{"head_dim": 64, "d_mlp": 512, "rope_base": 10000.0, "rope_fraction": 1.0, "init_std_o": 0.0188, "optimizer": "muon_variant", "grad_clip": 1.0, "schedule": "wsd", "decay_fraction": 0.79, "final_lr_fraction": 0.0, "train_tokens": 293000000, "dataset": "wikipedia_en"}
Each number is 500 + 50 x the weight over its row's rms, rounded and kept within 0 to 999. Layers, rows and columns count from 0. Numbers have three digits each. The size before them is the row's rms in percent of the matrix's.

# layer 4 attention value, 384x192, rms 0.117, rows 0-144, columns 96-191
095:459478456439496465497590516528475509532624457473487502462556475538541524492562557560532559531540404493500596489557460496489459507467510504526556513468442501500456465479466493453543467522433491561405530528503431619469479519592480531447516510536459607396577532558434500446569558454470529547
094:546555436575433485486544485461491485521426477483422610512480567585488492391433504439494429488417543511463538496592546526541465500557433541583417522442426398516475453488480548580476589399488453501511491480712530502511560478524501520542499496473503441519479539553588564515472484484496488512
087:436475508546494502497486491518435520467492555501502472645505345515464545587582458494515518443412537466478521448564404618477471425489530481548503530449569509514442554594639567512495423509467378544559522529499460477520492510483473453487466501520484538505517473504416469499451479498468486512
089:455528498557519477474536454535552664498488452533497345458557423466525518439557466480476480584538426496446470591520420514522459504463449406477491536509483453462547541499518568504521587524483555563476448458515488552449471434492477588521454536495528489482453501531539482620467468474565542523
096:417543481442455562401449401549466567526518496457534575553516520507579454624453565412547401462412568451547489510399521529474476489484502571410459527451553396442518514486517451480437591491500478512512555502565490426461484456505446501589503513494484474435515564482554496520513590521544544459
098:535416475470571457539524517553490407546515420533478484512542481534523479511473513555473511518669501479530458562532600533581559522475519452461470581469545472425523380552448488580446516372383483466502500488480490505559438548541471522520513481507471389462484535435588395536463461527565497528
097:514532532531445498496385482471468510379606441537464535561468469501520637461445579496454438436481491572503563498552516551446364479509482456493383522517536551508490512446459510488566540636494508562538540518489551548484517534453546446500479484479431581487457507440509501479500508482515422530
087:401533434484553509492500532551585601505530453554514472536468502506464518555582604496539457444445451610518560490501387521387469508497488594502464474538477509475503462544598453424500517515564491433532513575413452502484533574489503559548560441474500514555540505471532515492491500572452580463
089:495556551541438559480533451392469542435412520539466441480566496489449524444442498438473449509447495496529411520553552551466522584521439550495470456528515525614479514555503570541492469519402516494425485550489471493443550544598520473503480593516523530511553540520496456507463516437469530488
088:485568551515534535490565553538476547385521483483525531495519515509336590546453522454424457544561541515495501452515520461498523501471499510508441486511562506436613562461402504554582520432498549500499584395512462580424483526419483517398512570486471374533402546412566500425465386476537473477
105:516518448491485488468500487623426530548500480516536510463353370524524473547423576450510602469480535512501523476516480523505487513521474489443425553477541473492509504436534569495528463468555465421510532531467430481414537481467510419523464529460457553537561433523466466472503568466528441428
099:562572486541484445498489565421501544535453429468471484534532470583588609467451554390540497434510592540463352395500484499484504448536479550547552402493614476560484547526518507439526517565485509560544487528540519536591430470588416494509534468570338490545463488489485466526493504502427457493
083:546471480460545481495501596530539522477497507575466602420506499499557502513526510542543504509547481477545559470422435539613594432482446481489525449417396616470538466535546552522516636468526551490486497535472509549449492502540453526466484419529517582437554515478469531479533591457477330492
087:481565485549452498469494519524555467418536567480471491638620487549487464502561622364511529549470512553473475490510497404462549607376523499542546628556470555546451561558502566462437506524479507453504565585388380552490489439449499507479532528467427482467505493552492476530536445472454510487
102:539517477606501539498465498499475433544559485479475433521571605432589476539435490489508488509523501534502513494536567498478514573536589425592505493537527547505451521439520501506503628500474420545513573558513584538458441533482505536383417498586516505570647456540465387550477507473444531483
102:476491522447439568568511445414495481465489554468530429556511477443619525457526496517422489493453346504525491479532456524533568474488495527522478455465520493508513494533445452549422469483494554523528505535542507530606602603505484498441523400550397517500525549475523499489486539409550435426
093:617535535519405471476546531528532538542456457568471516365539469453379447454512512530480525599515473490523518562541483399474514432527464493465460483533517604496462488446518443504523438522453412484508540414547587463492493524479486510435489423482451469446434573533497550464605564378522513477
092:445529599493523513479652527443564468449542514516496531492538392452447490478497504478506512556409452445511541574416552546522583455643531445532562479483472504519446542548455548509475451562490480483485462528422398483534569554501564473489536458492461502466408453459506577473455458552553405435
087:456458491418528529464491529512561418542578479538602547442495503441532425520547521479415594443502535609437632419551539493512456550468527449452499481469509507528433556498426546561475513474439625495502557459458486502568457533495503487526530497528445410515476506533536556524493563442506503516
097:493510452516375456493482494515537501540546577484501569593504546511567528602446500536551568450539525553468463475455501538496458540452422445444543559598465511533568509511513510485459491533475502519498533521559605480488454497429456493441520499437400364425491519516505500475420481419467551585
092:529494509614376544510546514407476454433424450575563501503427515375460544474448563583569538509414507422444522460536487496445413544483426484554531519506486425512467541571514448468519475488543476473500445456486541451477496475455517413449532466561437560508587499474510513554524601426569505474
097:499453477508493516463494548575479430479617550552577512552514513556534499496434526491558579415538482521468474486568505426456421500513502471474420531539441445555560550467465506465563450441562577526543472441490513457574536436383458453489430458506515440548502600581545512419389472487565579475
105:524413480507512498429466526444484486376665437599529452459541455521560462579538432545500485531491559467543469452471468484485442486488461557573519498430515509397507561510606362582570538528467483429401492510398556439384513530565513428531438542506459496582562490526507390466522498480477405509
091:404513437437393576502418452483582443544534502531464527426461370500545412434499490433478538413519513578492523496474528471482522525442536436482421553566500493474449490473372574498468533500485464450522477459484540448512542455503561511440469506478558485662463441562484492432497505447456501638
101:547408441619393372558432435515443457514400477476523506532546486476456582485529514480549471476545566448476484406440513475542525445517570517466473497551512614495429462539574476477442444440492511549458465524487525520594489435562522527480578495511509471485477554577531501481583464509482450611
095:499552401511391395524395471542464490489608500506490473514538521447507498558512565551468505434409477484558506616596480440512455511509372589426505471515510597645462418521526578476594406501491545555417507573485481489508459556520485477465531481532485539503549551492502577481512493432433525519
088:457472446519527542493553516550471574479496463554588452487507509466448445445428528480501523545580508511465467582471475420481539511516485511466470489308432485494542493428564552586525457395537529497535449499473490432392489473454578537554575536481624485522596489539430526535427493586346485537
099:568469459541427428507488470485532570450541393532538493538493514486499468523471506487524499449583491467507533464509516573500519484577461506462598493422491493472499558544586452535538512550534485555503544562524485566507497592486483486502520581514500523416573397417575531489539495431565399458
096:389423573594529492427433531504481543434538494527536669450466461549563486519489516538517416506535522416578520482484588421580509544487507517475480546485492513431506476423448477461549567493476444473477445492468507544485519471491432519451549521609447488582450465557451465503539487573562573563
093:470437490465429496480495508456510499478417473519490540458587466604428482561437522572444553524462502451462544602436504487395517476479539445435586461581565548519420542440409467514459501492465481630535423489519531535440544573501588393517550480614544585485451513450487503521528474520525500498
089:543471487434506505619463570530487511546492514534434528526473491491580508594570566419555407472418537546540563533468383582541489446488534535491407519448442459536411495503489501507480469601556559508435537454478516494498443498408561462479536452585536495546488454538523505563449455444564487483
093:516468453513461554506448439490435482477647482506500428469549506568518467499466498443578438556451481518522540447556537601480506391427468464515547482476472480420535540503593549534524408533546524601627595440589496531532418429469546580513492411365574550472529552509505530515547528434501457398
087:412495510521474474448594493496430515546529502536464414495455477588579512486431567535472527584489462476509480582602451516528559556491478568497543460430464518484537418515489477508505462401560474503521497471489499465553460537475491509567428525560526490475440479534496561524495462525515496525
092:510474506486408459494502541520430436506522674418579522526522448490548593464432536563457603531439478453554470591477473466580425482538416556546550419511474508437536412558421457462459494541477448534433426447549453478565478551492526450459465505512533408484551445533487492463508526486478505549
091:518487540444427509476551518528490507506441513546555433370479501464507471567485503494582550525413575486499495548479455457392506446379510523419529522451517458516430566474565504404463551553485367543461557567494399456560556446434529478487553603472397412459577531538457439365530569482522509538
091:523583460365452497473556454358339531473481545438520512472509547497526521467458595480479499419531451433511510436567478520500454497511438537572533451542491429487492463462586525483512505489523506630529519609523494595456506544481569448459495452522438581552529540499438478558484532465484607490
094:448465436575437495527525383497572462468547515466485500469534567471545527494403626609550440464589562547485498507537477548539495462503527480452567449511487569493484499463456434511431543452596456549522491630498474532531464542514445517461487536489454546509535543576436452446477439455540505501
095:522569419564496530423393515486524563549480552447508428520485493504486503484447524453502466508492582491431461512451473514546611494546438511473499459502524552486482496480491580467517540495555533521488530459437535552489491421446482536517567465591508512588415464533447503554535480531461456541
093:422451528465572525475493550536583452496508617482518456514530418389573512461522433444550469513487580499557457530424532521522501456578472480538398483484491463483492509453517443473360524506439463409510454486491440415619521531545518480421495469514493458536552490574568525488580554478504583531
091:433473451548425590489457490548618491506529459518472442470469532454464443368467511481514467427438464481533443500585514609487575458559491465518471533522478507472619468518548531472593452436577487587579477495507465385560433479473467513510536513577536482466545517631428510417426534494477484500
092:470495439497481508575433472515552490566463495349443512495453561571488532514518540473560540545491487528494459416534482512509523496499528639540438512379385481589411538551450561563488527517479475547510480436515506511488445531548454568561563491556429524563473518489499533520569527505501483463
097:453519507457480416502535490544537387543592511611498516529413471590523542504488484447540518604559515548481545553540466533441495602531489457535482516482553471468475456480524530347518485623485598492439474455524458491516356477498521453493494488514563527411526487430459516419515531471494462526
094:463568518507539501440517498463490500462580556572553490514526501417486536474414511491501563558510507437504468546536543514538458552531424525442518447491515442551500503466507497534507512524488540576530431509478549573505438533607492418468542490416515404482506466477538543395462480519605596525
094:505520434455503549467714516473516433458554478430474455494543463527485517511530531581528422509561477522530451442486562532432548499459540482529539471443497535516563522445542467425493529438441446447536574479567454497494537547565547513460495526611476459499394577426500558560508619485442483587
098:501584487408511460435530537639491481435545432487504474555560511413524493535416439554601493453610507496483569499547420555471491513560466473481547412550446506544509578536447461532539455480485447422497496509535577446555551491484591445472468514558491486550523409505528524531557552474485444544
089:486567562446447361512503412509472495521507423456538463573501432505484491483500527491572478507546500622529489509476551550488551474585621545607503551496536433490495556436493507583536427462457558444558469510482469501458516567425440552571546483494407485589549532500561563526442420460509493455
093:548512577481532528556566562383494493526456470465569396451457525468633515558575428547543587513400413470505536469450522576478511435457452532443504398487567492517394465539509531444508457516547522410449479492488434521490609574474490505556583444546476470448539434487526566545605493490507528526
103:577479499479490485525468543535472471514558571521390532453500593557612594557523419520500540479508545374472582473552465469454468457423517545515522469537515511543486498536498388427525417415495530542480515501551533515491543436516461541503578519485520433480543420559493555525563547387641518516
086:572481550411462523513503443542453522520536426549452521547582580506436525464460435507407553511534440561490457453591516509416458507527518420496448590504535524469500516468482419505552361484574489495618466502478514580538522521508463392557538472454570484427444530482470522498552525568549527422
094:493546575481464563493483569487488447442509404494493482502484513535524535479434572432617534475560476486491504483499579529467468578447512421455461462585528531566446474494541554506476489539547493423488489507455492395517583489492460569421524466463554527443549483473569448409577560467536459574
099:515542433414583450480513484519504514529581444478526525497485437483466524504544421495458470527464558506543572466525466541549595418598455563504586486580527439496515520463534522519496468484574555589550550461524462518484529487459600479487547423481519462522440535595465483539619427487378547591
094:501501460436504483508520415519494586539512552546529491470472448535534590439519461531523562473504503371542564468479563576548541472518516525434477522500453519482469438565520447484427546495492576514419530472477584503507488519497599600526454508464439481546496517472515532384528597528536514450
087:516559477477483504536487454494392437531493472541498463461453462558539532437454510490513549584422528568446441474497304485535582424540496503522543490464507468461591533470539511485537434490518507358499519438523545543521581455526464446478542498589409585554456529503507530509372530561428463502
100:469477528550484553533515443486566462475539422532466503504434523550543423383356448522510483528530544526518499503554439505416583628497478485454430541453446434510460589417394418457439591548524588512546491452518507531475565383522586469489507631555593522497515453569473513449472459501498512607
096:411504537561451555523467464484443494417485533441478432484497482577529555500545552453547500450542466478426466502523549534453581510544472527537496564495567570487445511560497493540543446542460491394490546513428513533412406496409492464445422515497447578467472472475481537521529431512460572532
096:492474465521427532547574452509496416532555468364435543550544427482430468538517481525473544552538515472486500432546449515543414513483511546537529466497495468572453510572457431504526447478503362489472478459598536481475516509559411587514514466521450552481518498499456465434499428427515534522
085:631543504560415465497452536529525550603472423563468555525570581503531550479494560467463494541469534471514497501475472435419649385522460519503417511454499579457550452553451535480514492544501551508515548444547540550472532458460484467446528465505498446456477505533510501542470420535391383408
091:496412501530522441493548470572417478466541554495506472493401435535604557545524568508538513430472455469508487413555567462479474488489516512535486467505351500430529540514449469522528507512486479507542457588507513480482476529527504557505450519529520469515431380520487498565494573528590402480
090:575646634474541512476468446558485529493469465431493491485504490445448537427527543644492559495514516507591439480486445543511503470462399482610553503568504427482484395584500403431511529532500509532453472474431479475469501442457492495456521438532496511530501562562552494506489540455513526439
092:532512515588514563476392530410508462431470525588535517558536483543475552581561516482471496545506561567432555511525498437580491525478503474443525522486510524541372477550461487517536523502468450450546461442405442422553542456494495530465319556466531480555511551459551487451486429566452511576
089:521500568517588520520494481491561484478579571472578458503440431413516438436487515526501514547581511396501457523580529534474429490566475441506434483696568452434504542531531549446476443487529445446438522520537454446513489483529529441578600582467419490438529515541509560498420465493530423425
086:460558517469478401476502459519428488515596483469480468557521457428440457607488499474561532414597581414411453476548480475403506496436416492534516555500535498560580509501403484534547506522408561498581526518364443501543526451467452540469478529530442477562525488437451476489530447471487449439
094:495514547526552471573543579459511573554532505543515420433465481519453445452539541508504508507549547494496582583488496543475613458456447540540515569376441574466498530512546519545457495533480401407533461538571570590513438447435477422476503512548474551445488566478342587514512564472414441471
093:612458508559532429503485487549538506394440492518518478639467575536528437492610517522565540414519420463490527422490458530504540547521541512409507687638561493470456422504562551477482501580469458544414471457450541424486485500544515424436489416470492462496466564567476497499469462460527457550
105:444582483532551477484537488537409542465490435422511452547497535484529518518498486504448494476590425437518567495562486467451500548542485489541546516527394531464490475479490533519497452467527572546577446594435440439610545497522537531527536546518413642544460486509628509446483410437482458432
106:465628497449577543426508469420553513434439475423538560495573534571498541477580542513524490486501464609462499540516501454461408438382508439467543562449567489477440485562507467451462583432573504522477503577560505535511529476474483519483490487467539569581572462472473585568492460578442487454
101:566525494562542493437520549545515597474540534478533428492486534503531531493476479527551482489483585508462526383412452479533544512598545463523443447562455481506623474483324393589498414522424436564466517491453517470580608492497496544399468567484498517496540447495489548491467556405456581407
100:530405499555517495485431554455527463496595486524475436535380517497565467510536475469469481496411496485426524499535499596509518522494442458479590498543562518554581506557549429539565489572476503578551496533529540545447465516597459514550580554549372497514499469503409454530507482485515577397
111:540464430452481563522467435527544453476561473503528430564511534557488454493455489520456539523570523434537437476472520526480455539500577393497568519532469479505469477478499487472500482540614420532390511516499374443486512460538487461432441539482528510522496489464494482541545547498498554434
099:566493529520523616450493505446485517537588489530441471520548452441500581617479479416418531455435505613556616502473481488554436483489475492518455482561538538522478471596535451535428468476513485554491557456472462602516597513457517478555479556534482596493563445542405528450504484495493517475
104:558415411459539454479455525569562502520487403563402559491576546525503531436491477554543391474515515497554548482590419450475597480503464496446531508526538475522565436540386491394430512483444512509550615476556518499497546518498568402570560546491506452547558535469458554473509529480517459587
106:493533487488479577552501473486599560512500488495510419519469528402478561494521447465558488533548470479556466486505538531579591546484519554504518524534527493465494560490412540524481496490474439551456583447501552422522492590588467507477431534512487475562591519459577395528451565560453489396
106:540461448533575477485455509540440433480503502454506579454497553543487633572384521514597488474602515580536413439445450514427475423477502522556506499536520585535505532412528530474494511472545515516425447485426513488558618501496463401596485532439578499534554421554504482492520538370515474530
104:468562479474501606450495444467477466567434512484484465495478453443531384381548527490480513543475531482466538559500452585504479539478545453472554549539444468507513595530501529549379560448530527485464571378564452578545551497477458559455516470519586499509564466393499534460541466478395542441
098:548488536482484436526474512504467561565521456477530519533524565545499512501517565451511446535510472539551495486492568485581471477519597506558523447435438541475536541493589426540561400462545519441468437579581542534441465498542499462586577447532510484421476426523583544514534425444567455497
091:537503481447442454436559527587516442532475571380576542516580489495533560439477549487502491493474530424584513426546508434490460506467532441595494459582623471583409459492419506472414505556555604545429645534497478468502471446415469481564510469544533453466449540512434480540463572578472465500
101:474526557449513465519515498531417507505501384458534512409506472595507492483517478490400600479480496404569489514469390449606556484471562471484582502437532491502566574500565442492496442444452480497475499510457400534551488471536475474413418439508606453484443516487593468438506565476612519530
110:481492590536549478547448483529478450562510466472400454535579506562400556518483428527559508429472583511505446511442496535429505475525521490558594540564547415506583529553544485420549436495544505428543480429506523506490447435502538500516479464551457544594557470474560475506522493526548516559
106:523523449483616503515503548553500488458395496489483581430453557491511608413582549566452426559490579492516496544503478488435362404512442498519471461570476506545455440421478416548555579499522498495480604467546502444443587552517447444617450497555506501526459574530432416479514524531461520518
101:501439536579494436430580509536529516501521585579467490521605548482444469434580386558450457525507452522451465541535469461502469458584536505491480569572490557504508460427568609450470549454427539482543501430587445403473507496500407543601503532520455474504418508539456477420516547459540528503
112:409496649437490515534583519448559471477478519555455475555507481515547491438478458508551527540485552492476463460488574487619464441519519483614576627482549546471517505461407506460492514492493521480463562385356495351458576498486418486524525453504470520456503469509448474593470489485449494519
100:533474533416522511522500547480441543529509395513583483433522588551480449502509522456508593593626563600498459484542461571484533541481537487516513463482454503488476541503515546469516489571419448469476511493511433480438517477491591462598531507501460485502489479520490518509528449519415632484
100:303400491524543575455448610512526468475572534481546459460494425582448540440514489578562468493556496499480599487495512498503436554444512527414469501496514475471420437567577545511456512452500468497547519477550508492535523550486600572417484496560521571592489557402405491434430490552547485430
111:460478599559476529523478451435496528563375507491539492477523490514480500492482466497564490434498540541361468481515532548453533520477557436615541420455460511555486448484464491485481616481449462604416527447529497509490625441533478559458477500494497513455485446640450557436579575453429506460
100:535438562522477456536501488472534545536540459515462544508464512438509492502447558496470597483528484490527523496522510477570553470530448523459544520497551416391434557452445558555511588439511518495570454543488544541490514433382484419520392488714493475553500567454508537597486435524533478451
104:539524508426534445515494492496520494389435561562525470548540495459475495392494561499467495596572485473542461475499452497594427570461520560496553502549464522543504529447484501508420531474612525470529418542489478515538483547505539530539535419463513498546491479445494518536510453438493470508
106:420529493438393439488492464548481578476562515504464537486453516483464503556424458490484536533531517519576538485445487459430440435492481432467430507585505477487515500470431490555431533383445522462578452492483557502481499511486490527488569507524409569524578542512474508477437575454527530552
104:518492495519460473504497534450505447502475512471496448513556426486498506567474531521541469439538494459522547525484502463356511478495542456474560543495493512541572497509559477544539442459465617426428550645479481507557506613524539446531505478438473525476484496505572562502464614560459518573
103:529488419566418416503500467531506565511465464472467422425610609519567463465493423422506502547521459499499615456458495435473468424534540509426459459474478411463466492454476575434492462475581549497524501555510577546527528414526479619548551555457438484496537463528491448489474535541530603480
097:493502396460361446430416509529375541457489514547457386494514490479483509429589539508392467592562483548466497416481484477474530516491473541450481490485544451461527540535478560491458554456563504478495419439431577489569564505481512470491592475515622491540495394465498441453596501536454409503
104:508474527603349511529415613462506488552533559537488585474521515434454570549536570503502450485562511554545531603516499520558542560556538484539478418508587528530524482520531439498479410500558513527515477487570517413568536518535532473544426496539519584514571503455467404509497408500461374546
108:511509481542504469522513425461475494446587504379498490486510413472474478504532503491541469435544478515487556487542564467500487554630494567473484456436539556492570562438481554526491552557519460596389574512581532531473530459519533457550571555505431487483460491395461468500396505562531517493
105:466494500541474478543473348464561414571415510486468537582480491516489515461483474493549489602445541495482562503474531471532465464450499466547395555536526597622429524544414493463494510469499436549486509508510514568452471519406523543449476485408549470546563545500501497498386481511490495456
109:538393611504543607405518497527447505477418514466517474461495505637474501576436543455497591476599453448494495593482522430500530511436490483558555477531461593491553458512472529462494460548615562471508499477554441529523482487607523478527504567498523481455516515516506488474620487508474490475
101:587498473586581520539606476529526445563532478543461491399425501607522492408471553534539518539423560537588517464519516502496502528524427463479395515513497481507475466473473489511495530549489616542536408599439471570654497501542571388541456534526490486499550522461535490540491427450450486517
108:488558547476552564496402526529497503421484502535439478480473486488475434443518563530467340537473427524570488469455405521615439439545427502508512576517537422463549513420566456434439503470508450421521437517462514456469584491464471551581520534496508463527563538561603506573480486467480556535
115:454503417503540524457565548532530497521417459557416476493455602460543535477549436496523394486506473495554442519539594556488448449472477529535496484495507504514435534469469542531444623507479463568496468439509438576554450502585478423435501427534497574558468574410453481482543583507449507474
109:520502501520477520606517502523549470550438518447459579561459500526547558521540583546498481487455413518589463555478436513519453383514499404599480563547444503463625374469499516492495512449509512442470381573456480477542600466497486474461566562479438527464497570512568523454479499531535461509
107:418501473538452581541474453531509471421523459480472411468482433477527525545497433478434426501366529548563486566590419447527554514506548578403581453540476521473471500501471512488495528482446470464542488517439431491563509566455523475480491562573496519503500439586566565510513510487500535504
109:381533529453476512494458501558561548519505404596495458438491374471429509599559536507477536481568525558579562478471516494432591488486571517499439481418396545569557575463505567536441487581538445419569476510548428439468473595512499409438516429498544455476481474470524582545568439489497399469
104:491555509544532454529442493554457437487527436444578478496432468434459424523537416501410505434550520480502541519611515499455563450495490514504492573536538557455535535522518544452506510480460600434477545427526596525539537486482482567519414527470622542428500467509529519518536491500557557425
101:469531519478465571482408490473509580441511486459607488556524525560540460542416457562530448539550416479501536511528517456424460474560534492512454397485479464540532488525423516451416371519541445437490479517492573452488583542551462452514469477512535428426561415529435514470523570544631563579
101:501505486494432548478580529566540505479479421512430486514489556484541429499542501435459542475611577505435524439389518478516437499553487550527487598497436421477448429517542559463542526576502441485539419498448460495447493495548545377487479575494466482472497354477524626469425485511577507538
107:474445594648500497591485489460513524553534498476527476497462449492467542595488533430534459461443538466585469396461485531555497506480494416553518504511431427519467405520550494470482463534538544398525462477537515485473477494506450535467469452498426464492549475546548534561549536489439507504
106:452613417479458496485434439444451477494393576582510503587517527571482578455513448596499506493451486421511456527446499364413547428500467549500497460482526446492476490422486549492480561506478554584468482553483415491520590550536614464536532538431536393490447498511520493484462546564515552542
104:445485412545576473486473498536561489434519519385613549467475449465600531489437610480437486500494457472446441531465497504453461546487556524462615577559403544473437565419475431463522496558532465459421532492510508545530565482503490451486481480420483477492560549498524434456570527517566562527
100:467483512501551552480563519485591468486477524482583556420475472525553561458526436437523477584489475455519468549532547582573482535594606529466426448480478477492454472518469643465425559539541554489448565521504494457492569484525539449539462478518479511463554521583519540495447467588474597491
109:481477585474494504495488481559599401483506502501469449515549500395558483496511481600480572522535508525530461463458573461536485424549448381610637376554421511456515532604532495454462436499416537456472549435464483556484525448513476457525553440517480532512627494633510522456534509533518391466
100:460462559548528542405483531448602526474524504537435449559438585447466414402426468461512522494453453553424460544541420489375531474444606485545576458543456446482534515474469550582438539556454482534483473524538485458439472566558574444505498513534563490428502472557479408571490520526519477540
102:533488595422511509531513502357539395519462579491540522463528462568496505517464579508441564512527487563450534482521551497442498473432530465484518563463523442507548473566411497469474565533476470475469510514381483569447523492429495526569475412546500496407581491516470440512441580446525499565
098:439500519486467554450533404552510517547501530552551496475516451502546564461463446563461438535446501473509515452540519543483475494544515523530415426489508491517530556558498452460424398436554398455484438540490505464426539468487537471580428556630433553513553492477490465511522484445515506489
105:425504518561540513530460491519469518521527446457373477469535510509389415445366548596525450507524575488428458523557528431502579490563578560546589485511524519486490489494406469535487517550485502503522535477568378456574523468474507519362522498451486508464535496434478493562478466448483500486
098:515503494529520520467510556484541572521512519461597436564595455472532452498477477458549446524489475561546547570446448582475473507483499517364488428479537540541468536430549488435467580557422486484486473530467538597570497567516498532466465603410521527463476470496504599488509488470506422455
106:417499480533423507457496446440458473478542551524450437468503431449543541517510613579438543586536401580583476554534470484501453411503483588494484484511528521498497571521480536460478530600478585513561476566468533563467547552486466476537455449422520510566487450459505474541549501493517515533
107:534466476476540364504484510531468483518492460413551481507545420489524523556602440455495565506523544531514503513498500502460507488461448552532527508472407525558544444454534561504491560466466506437466472476532522518542430612526617536403503460512500545525507412448497525455453536520514558602
089:482487443518466517528583506438466485518460477588452505485481484520476555477465530493497545497573540468486484513530392551424480516522562483508399517463493521527400543533531530478544552422534434477538436556473477564465582453550556446534521603588454510416513617554448481453417497459507446527
109:409549533431537436616499419433427506529580498470570498515525565490561541457500520446592533499442552575515446518502535528527530561502551498522505581498530483583532435435484439444367499461519528406615514572548475590515472513524439479496467515522548506452542512524532460507535533453547527552
106:492495527576431437498510465485521545488567546496544549549609476473479554487415438575491523483429505513532493509527465517476468455476480477549535493419584475502504457518518336508486449533522485474502513494528615496503470537464450478447545475490545477432450542534412565487403475504564454523
107:510503536490490445554587555538547499462578482571534445479451474543536471486429525489467522531560475491585485554604411461502505446505560479535476508538558456501513482502535552486546512469436529483498560509586513522398536486544478472484413450467485630498494476471457552501515518497539532473
111:445408437511383550466588521503451376498531451569515458550519430486496429433544489388538545548489493581551529446504613489555500631566492499441523491405527576460537443516519413599488498495491496498506472535504533442454519468463510500416407557540502459542498461455566582474408504515501455478
104:555517513466513448431526496577510568449564497547523464451469503460473418455404425442604566497425584536513556571490507501479473455472545508462585497488546497419586489516561380500597487516448493481482493485478433510502453531442483510529555441532468454546498557455492477489524539578544536480
109:461465540552507536534535488513553437522496430400511536521468574590478421534419509483533456488512499487488420482479561525596463523500411446512514530522499533507501489495515486488577437585433499479450530538534477453489586565436475461542624510570531500497409469515539527495528558556530474562
104:463479360416537499546516497535511476466510425559467452434492459580478455519507494488496567505495533580512521468506528465399476523416484507545468484465584441541550572497503499532640527536487558442502511561436540518438442448404565514472453510457542607464486555514429534511511454551581499534
100:483547481469578507494545573426565577533566532477602465580468473515471503527577551523445492527527579524520430519528512440506531526481535476465505509628541515504535466545530486517440488500491441494487501481483447468445490579413505467533535592444555531497513508495477488488539503449501613466
104:470488520499437474564575440450547570563499440544579496479404586491497481536538509559493513430465406439441463493476430419555488572547509545492448486531517597495463555555528452475481572567573530475434510396499500521482451476581542440472490462495448480607473445416532528462499447509499476488
106:536556511553600438528418542501557407363567524519472627553405569490504543471569513514434530476564481456443464457536441453424415497441496499572522520468496494508501536468519516479417458553539520509466523549533567531512404479448452513426419553534508436492516449538507570471487473540442512480
105:469523474516458444443546420451475514570563537526470466580433469467576403472462431467500452502528492464488519510527484510513521544620594492527418543549483587632438592474483508535443589491425471538554563535504519401497474476523531397481436436484550503433512554605480471480519502524410350526
104:524494490568509517421567479493495467483488583496412504479432504449541473436508524515512350535544550589565410455460527412440537483485510444532365566538513466509540566488528517479493502476491471356386415581537443408508449504473529400482511506426480465543467573586533518524511506568498549452
108:525516438467481496528451477497508561499472475537511461367459509522444485489528540569462497526416512438474614486606509473394519527477539575447415517528601459534453495527473482505553572535467403575457503539522488516484494452515542508501527455463587540469498478340531519486570567432562562419
103:479478615492509497486550603477441522455433423461420552497533573550529518521544514509508502520444514571533457510447523500491493396535474501517481483530555532516505516508483460524562542531484470543513427493486547382436497397523498552499434474517529449490471561541499435442506500494450563556
098:482476436465610486433508563595506539442468489472420495550503443501504424558463579509504570458503453467465476484492497522473540557584435546478559388511505509523392573533501539481482457572482505503467463460457383538586494426477462534515481469508544460520546497488475512470523570413427543450
102:455512585514519469454594487477487431480535487590509514548487508383493459488528452458556429511532493490486510534549481468519510479515506507538447444603381465454423585469446538472494549475384564451524489514505535512526477453573452574517379496448384410509466468542496461585558560470553495505
100:468557389568439525482437478488553502524453436480540423473393436469541518481517472521476456433374399450586534536552411570443568422529450523509399474437514461432474507475476469550547557517478509508520611573473466518468447535596425453512526580546437505470492614455486514490503450527522511472
100:544428432446491524487514484514363437455546431517489519497538531531498500502541497486464447434469525545481564500404518562535467549446529567454530402483530551497554503425516472513519564549494490471613532511535477571472461554453634463518491443605404540473420501501501534482563494437568525540
096:478547459438568488512498593456474514485551524459547548461496438525523567527585427587608469502517498574590491485533462495477475428493459540491613545578472449466525524523516507529663553501472542459570575484369439469564441497487455509543474558548468478468521478462521478480562618487527390452
101:535445528546492501494465466587512462349574513466507483514559468536556523505469511405516498543548590576489442494493444519547515508468466504548564509531436452583549420453398508559543419571479512517509455425496522480418571399487535526495450512538536465508541459541517503539501394523550484521
096:486546541546412447512480587461433539618584503600414511496571456480536585460484491467377491506432483528615528537496562564485464517379469489557547544494522556535490558468469473487542508499518493454502589500473490509591516487480455482512428459508515486505411595508430471567536537427460532541
096:576514461513564463541513492378458458592549542486559458569553571508452556504452619504503498549477493493390517514453430518473496519498510542478473440400460438451483510506490450564478544479455533463553492504560422483531629552462454470508426495523478610467484495476466578527489476534546367480
104:508526540470563525508577437550568491502533571509524563449515532511492551485458507509489572569492508477519490468485472494556448493435503383499487523536417545471412490415465564459388499533453510468545462526468483476617461514473365444532546549547495454482470543466451536536471495488541547533
114:475445506560533485420505549473564489467502475577481507589509465461429567504573477565495468506557595497538514528513408538448514410507520471536494559405499523476598599467458434505548503537495493481547526535462579491562439405475489559536517596561556491531377536507508455426494465368431468462
096:526530544448526529506509469506488520525540477463450499522423584486458368493488435408416481467527408507468607452512515532458520456626450535520526535511533417531479470559502447517500530579507519493387497520543542561529452480591522408474471470465516504458416471530502471578420501518472463541
100:538532475516427581547493467525541583448464392496526537449496447515480440574528490425502539510478593433470508386588573425563409402456522551394547537516512604608472452475410381532514528473469464519428494455486522499475536464524487528462490498475494521521476481519549408446515510498535600551
093:522553461390517485400517448527523401509518499490604505632547545552474481488514503462537428464515567436397541497476599581445479560557535425437523571490540484539430532506580674459490580479416507490454466498479485500480580530464499553506530501556440433440465465442470492571465463525548488488
102:392498483505497534507499479461502494484488488545466480537502575523517551572482659461463462434514464577492553480612551505446523491600480480469466551524521535473553520389537380491548550506495428457505548521458617507595540562531466517513344537540552525459585561517453461499457453482456519484
101:513463501482605397558538527525485443462473524471439534506435490507378467575492437522439488476455499538431495513512437476495605519534523478519412548545455380586537530517567472554397466469516452421514505456558536515573485477433449508508556467415525459464597538548500550498454463548470502552